Part of a small language model's weights: 55.4M parameters, 613M tokens.
Each number is 128 + 24 x the weight over its row's rms, rounded and kept within 0 to 255. Layers, rows and columns count from 0. Numbers have three digits each. The size before them is the row's rms in percent of the matrix's.

# down: layer 4 MLP down (transposed), 1728x640, rms 0.0553, rows 939-955, columns 128-255
# gate: layer 4 MLP gate, 1728x640, rms 0.054, rows 940-955, columns 128-255
# up: layer 4 MLP up, 1728x640, rms 0.0545, rows 940-955, columns 128-255
down939 101:169120121150140111153135109121108085185196162160144101117149118121117100153141120124130112143160132135150110123154108137153082120131161170129088137118119089162119136175117126151133120127097144110157160165139113102105128104126159143142107085086144135131144124148076125083112132138095182153138167147094134122102091117086145116110159092115130130145139132110140101153144128150165145122079
gate940 097:133090138169130089161111111175179143152141131108121098156140115152152087102157098152124149122144111113122094131145140116106085119134118123130129181120148127110106112131101121133104146128141127135108133107101204143124157120112118161148087099137145122147108116102122131105117131079177119138145118150124127096126095092085134097159121168129176144147160120116149130146162153129174103108136
up940 096:162164118145143173083158164131141124121128171152072114114138119115133120157106146094122124140141120124100103054143143099130134146143148181162133138143127117153149163132128125108156104118133167113107113095148112193106108114126122123133099127130159169126130145142106139127147154153098135136126123136106153112080160121147134116087136157145122099110149127139116139108108117135112112158106
down940 099:153132165133153064149105119143129148187111147146129135145072160134113110110149146141092152148133094088116112177159096088133150090127171128136134152164171170107093116109115109136142071115152110148160131152131126187109117105116127125165107142124123112166108163100141176141128105128160149164172112111124107088100112114141127159117139111150137100137140144103141157150091166130146138143119
gate941 106:133074135113150120091115152120145130121107122136139140190162101111140174121119100178146143158096128116175152106111105115114106130148135113173113139130116187150155148146152119148104119081133122114109164149194114135129093118110123126125124138114118102135122147075103134166147104125143137107150168108133102183126151137139127106138141162162141129172148110198095099111114160137152165122117
up941 103:101115191149133111134142079095129117109123087167133151146174098085105112125177149107120105168123117111179117130101133146144121178118122124135110131114124147150154112096123131069131162149106107118123126093101141163123134077084109123139092099113138124131149118131090131135087112124129124115111102148111112113140141131133128134117117087141164126083119120115154136136130128148138111139139
down941 101:109121136129160157102147138112154147094152100150098078122079105094138165110159155132098186145158097116114083116153126146138142132141153145121113137154139101141113115133120134137135083120175161148126160167129108138122103129087107127125135133117124143124096091128191123124139157174134137116147124092135177149120154129077140129118190111142162137163107123121143123133118154095116132116116
gate942 104:152126163132144097184165132130160115110140144076100132143159124097138144171150183162147138120119098106105109111153131075132147109132125111110127101131108105100121144155145087132131075134101123106090150176137134110114129175142131095161191112128124112141165131121154128128118134085107132113129105152166111148158140133114114091122089101114115136123141121122107120142152153141115129136119
up942 107:125157134141149154123096176132121116079139116085119102139123166150128133113126188116130109126116148111149118131180152133107126115117148118116176133144122124143118162118136125139141132126097111111084121161107082116127109113109138123116135164133146090151112162109164106115094160163115164148082141140114156099115113159105150062158177143161111128101090172115155131151150120132100124167139
down942 105:173136140141160124114119103123117130116106143117127115110170155148122094117116111115182123109102145106158096150129122125133153110125121140111155089139118124166093126180126133150129181139129117098165147143117143147112126131141119141087153121181165111119121180122087115113120137145099116144106137095140139155142115164097163097070106110121120092122128110134170128148094101161132098135081
gate943 114:131111131171129193100145103169132126130126095123148141149132104112120134147125168110143116137138144140144098135097143136097152170112140170140105122134110146097107130134129108170123157125113127143128143134107131147128144155095163150119112128083129129142124144149147117090118098119123137156068136130145173097104096121112107173094142136135093112116115151100159132139114170169146145134115
up943 106:124101087095127070101129165130118167132122160102138176136142150101102150166163122118127098129143115091101138103153140144086158096123113185139110166127188174141137076127119131119171115137122133119132110099169111185138089071061071107108126112127143115130131141105133140150132131137112079123082123139130134080089151074134153121133096106131094117150152131119113137158094118133120139145131
down943 105:129161109136164122090143144162120121124109147159123172089097140109140135150108123112115069110148122093118153117119105143080100154123165101143100127126154131118177114140073169142120106122138077160110080098083111132133137114164123104152116124105124152133148131142154110127127114107088117122071149134102093144121162130105142150109135141154119137112070127082144119108147124112145108090137
gate944 099:096152130136133179113156142096128135116124152166168121136135161095114124110109131098147122102152122103112094153113171067152109123088129116163136127142161100109131125106128154145093131117105081140097106103122080114130136108172109156138112090140119087103099142122143095111173120101124117118102127153122151129118112130086187147123098131119111139138140155140118122111126145114090141130184
up944 103:107145145145134126098149109113096131153064124100133189168160150150163129115114120106138140135163130155168157132099136138122127128134090112096093112133157117130144145108104168129106091132125154148117127106122098159142107139136165089143118122101157107085142131098156092176099134150129098097155134156138114049175107122135114146172151160134104143132141123126094104124154106128117130155108
down944 102:067125166123160174100175147174124130125122107159125143110075130130150103120129094126160139109122122142128156127097134119084096125123140139114110086113111133093126156135135109112142140130118140162117110107128170186132123132135084166099114116114107204160108087136139124154101136125096102139093143124164087106138116112125137149137115137124128135107108150101173160172145069117113097145167
gate945 093:191120118093147133149147130144154124151091151129136117146146131138148127142111104134102135137151114167149153138113159169153135126172097140158140108121114132115175127098124145114107129154093148122137126119124173132122144146146152107140119142148108122206109142149135143111104131135111141115135086130151111098163136148158126109115098152091098106046098126124106076132152156158156134166154
up945 096:108141131111172084111128129135124113123100154138127168114154134163106101135123141160118152127059148131111110159110101085121150138101118106105100160150131129156095116126169137139119115132140177125166135128158123127127151110154104125116164118138113108144136105123146132112126133133120106149180166093098144118118102170134091149118121118090176091118129121110106196115101115122164128120159
down945 099:032107146108131116102141104086110120138161131115140114108100108167126104127132095142127110089116145101131144171149121127188131149144077131127090135082152118155098117078093106087155111125162128145130141118131141126114095149126106143096152117124146088135133113107112117121142142151150118106109086131107075146115098118134120113154107098125131133144099136170141116144106144106137147101167
gate946 141:101126122110080145133118124127146182146111127148131109168138154117115116139154146159118165130110145194120117126135109123127144123120098105119122099122103119120118122166114164162118111145141147152145108085119080149116182114133095122122130151101114127137117177138125164169133095113119141142110137100119100120150106143146131111109126062118096122136128142150148107136148143115110117127131
up946 143:093105147105106126141119124099127175137114160144120118138135128119143121165182135154113151133129122196155131142133132135146156129138095100120118112146141122101115101152107142167121127129121158137117120078117085134081175089140105136132130133127102126127131152135107153164132084129123138163118158102148121113175087133169110106122126079132113118144131133138128113131144165155152115160147
down946 093:129135118093091127117116136107142127137158153125142135158163142116106127189145146130132142135149131135144148130134174138137136116126114125117107110123136115129137138155115137157121141145106101130136135124143121157117150125127120112127120164131150135127135151142124142137127116144130134140152142121130146107120093138148118121109141091144103109116149130123134132146117130162130129153111
gate947 103:131142121123184176111118147127149135127103091136140145122132058109174103088136131112057122138167152109096140103161116146113116144135156132136154123155093152132075112132189113148112169123161134104095137110109118098123131125148174119090101127113132145161149142126081184145143154109106125140122141124118126125136114121164097182126110138117121116142109113157138178156156159110140128154111
up947 102:159102114146120112128107079139117116148100169151108144088165150149089148146119141119141098121145111127170152098118102143137131123160082161120145113111136123163074118107143110084130107141103135148127070146141119096146131138133136158134118076150192135136117124087119120162110141121122098127148144111122137112115115138135158141130131170141123165137110093114094112152118103136124105134148
down947 104:161133128134159095109107142126115141130109119148150118153161124106135116171145112118195115136153125098177138151095145109055161094097145128190147127165158142151089105130142112152128102100107124138087115113125120084138148154121143140170154139115130152137139153137163122164129140132076134123109134139120149113132114123161136124179096113109139089090135155131133077150123113092138139125109
gate948 088:155128146142145122139117086129157135135138129117116095115119120155144147119116142125159128135134151159141121112099130122094123143181116142106121120074136118109098136168134075148121088137149084122114136143121088108192173142116083150094161150123132128127126132118097083096144176157126116145139151143130138143148159127132096145128094124184151127160131114150118150144121145129151108162129
up948 088:133114117112119142115127164109129147135098147130182138081100133128156156159150155132165130143119151155119120095146152153106128112117097169092138135078085131113121144109165097167091079169152100139138116134136125099112132067104090102147111161122099138092121116150102147094176184099163111108145168183102096146129127199123123143156126175125138167110134138137076143100162127112168109127100
down948 097:116100138141123125078115133130137118095171127143133098120101155178129124105105137099162147161150109127174147123174153178129149170153124127145145132121126112138127111159138084144096156119108107129139140157140103072134135157129129132096134073157134113111126135140105164164096153110140182172173195136117111142128112141169094122127128106136139142130152131129138144123092144160110097162099
gate949 105:172108141086153139093144098147118123100138127124098127146120138122163165121115141134187097128129115098148085120151173142104128108178131121074118133108137178137148119135133117182149127132086106143118125136168178123168143113107184167146135105113108145126122103146115125161158112118153108139096135143115139098137082117097141164165127108145147152103142104153115152106120125117118144097112
up949 099:072130104122175108111125126099162083186148123139142143120111108100120088135123137150078111112117058109111130111145075068127108136136111100113110123125120074091149093133109133154115123160128181140101133113067154073144168165103100131066145165091134105150150135141157142115107106114085105102112108131091136149143169116089121124117142117119086146139139097118164178100142114154163117125150
down949 103:125145129137126159117194142087178105118104175151148104153169131135144118170168121126110136112093107110119112117105119125107163103139114102121120148133135126111152129108128144115122103118100091067115134120102118137149128152159114093128137144160102072179161126160098137091095134174099140100170102153106138138151108121114126121121109133085138123189108092142162122141098167171094131112107
gate950 101:176129103134149138135117100173121129121084098131158116150110139080164129159070136177082135091085133152166133103111138174093101131104123101122147131095108118101174157086144132106125158138145144168113138125097170153158115118132132132134115127112147162141123138188150163096141116077136081118127128092112158112121144155141156168091136145142094121122169158127155137137149115122138090125108
up950 104:155134049108196123090141121134126144102111108127128144118097118094117121127103126131183133112127117069174107138122168166121111162121129112126125156087122125138135132106137104122152125150153166127144140118098102092124085105125102154137142113127121095129126142146165158172181124138121092151128153128148127145173097150129156097102162100170129150099152156147137123087095151121130104090172
down950 102:083121070081145111141106125146125104129146128151125125161116099096128114155135103165121117093126113133134132052127111143102115128135148111172101111097125101103152127109127141102126134139156134145160142102076188122128110062134165114146162107122124150108100150089099119121112084109139139140114091158172106127148123113104149130115154110114099127102121146174126161089109087144133147086138
gate951 101:088128120164129110110178126112086142064152113121182131131120094123189165143119117121134178155085118088128114134121088068141129088106102096112114115167116117137135141115124142134146105137143119185098097110115129144143132152188107096111117124152130135109106126100157090121135140136117146126116146107158115134140141144118095117131146099139149131136167125125135130120110147135128121145153
up951 097:181145125166162085129150104142092130123119145092147139103106087097122139137148133123140114098119114095139137141099124084112128049162162098071127109125125150134157110107133125136096115135111159100141112114119106084113084134134141102120148121141132150139144087115133108136152161100116133110145131129133095185145116139145150113117121176153136082163128119135143121164134085110117141090093
down951 100:096164106163134124130118134089129108071143110102123141117131130124174148150125131081078147143145117129125157138155128085131116146152114143141141084162148156133114117126098106102115143131116151135118161135099147128096150158145165153074140122186134100104143128104181139090137104138127112146099139130162130121153107146091163108170132124119097099126138081116095131154163140099151119144136
gate952 097:135148146127126123136127133141088130119138103115140132165159163150126158155159130133114139114139139128093087129131140153152145111123138160130118137109121165091110117084137159096113168110146142115123100167142138153101156153117131095105138102127120104142126135132191172070119137133085144099157117111138135131084111084130119136135127095186102128135153128118129122084111129099101135115142
up952 092:113104119109136145114166149130113128158143151149123155137136110169134125111135116141087128105138132108133144154123113113073130125141124134126133129142139139133130105124182127126143173163063123145136127143125132149146107114138127153171108093114112136133126092175106145141140114133158118198109114118108133107130087134199113137147127164168157099112118092142151128191102078112124098152102
down952 098:152125167136166092132171110085135152147144137194111165124126118121082077160179131129106124111131134132132148128129153147188118160150116131153111119146128107117073120130135120141128085124124125155114116103148132088152142123109124095100127114139166117134167160168124172101128105119121085108128121143117120148153130167109102109093123099097157094134146120105146173105153139113151121135081
gate953 104:150143081104131106120113133100114094090113117111130123124121151104124136133090132138129133133129106183113136155124132104113072154122120131133114127178137129163147122082120101137120126156148098094097122113135122110119154105148070137122144148118113145106176099128146148117142138132108127156128113110132176096092129165130120111127097151091159097106112087144128153136107156151092163152172
up953 105:099113145175140177144092140165141144124170134131115184146132152173144150109107154149126163095162110078147109121126142123134127147107147160147182159088155098117154160095124113143118127123113120084127117137128151134149100145117128109134090129162136118119033149122145086129137124132113120102131192118126083169118129105120127190116117118075123132157135153151126138113141121140154139103096
down953 104:128086112179120130131150148131121125098149122148135139124172094152139155121122090135153117129169131109108128161113127181137122136152123133139150130061124101145165130144144152119118154116108108129114163109120138107147119111110075098125083105129097173099119098114162173156160114152125127103111122148125119136125139090134171130112162135128092126145135146144150108124126130167123119128098
gate954 097:160149110157097100106102136149111157151112107171147130105107120140124087139139153151125091121166110150091107135120157085121141135137117143127131127139114123081166156104159093131097121095143072135113127112139133123134182127139112133122172132146114143182126145121140108078121130117106142120183139132122141097139122150165082129126133131077108114083133098120102162124127118136154142128166
up954 093:200062129135121147140148136104141145088140135118119118116088159143113084128148104133140078121128144114143114107111135136163173151147111109137116131120148118135117112082086124132149134126113119106112168139119133106098141138127153163112144154143146169168113131143096136111142101119150150087161097129103144134131171138172157119105105142113115094143150162119125148133126113146135132148137
down954 101:091098122128142150131143147160151164144150137115161106135107165154118109165106121132114129127144126138127145133115158149115156121136088136110098101160121161157087087133141147092149135106184143097101159158100104110121141113074122145137133107155126113094102141108126114083143184156109123154127123111171119126131104121123119150143151143136152124121162161112141196103104113112102111148159
gate955 099:100135110149095101118085124116113158104097124130116141141147132122109133125094125103107141101152149098105142113101138118091146111130142112125137129174164137117143170150117142114150110121153128160096149088113110142149130129144097149136106166121112135093116105150152120120129132184110133122093135117101126120177090142122143155115149106152120078119108132178132091143125149113130106157107
up955 097:101142154133131119130121142133072136129134136111151124122083158106092118111077098140097118152161120155151134117133109144106110170090097122092131140106137129107111152129127116107151122099150145148175143114133165148162163134102121163124093083124135137088106129145106135124180120076145134080124138154166166127124129144100105136131155101116159146123118141124158134135109136116111124137113
down955 098:168165120111109144145115076125133155113162148098105133138119133126169154095112092155071109140149159154116113149135124137127173126124134160120123126147085130166142136133125115147185115151154108145109115144176159118080136172107106119137094114047094109132116151134131134112160134076148151160153128158141126102127175084104091124156161096126131154107142140159114105178171115166133154149138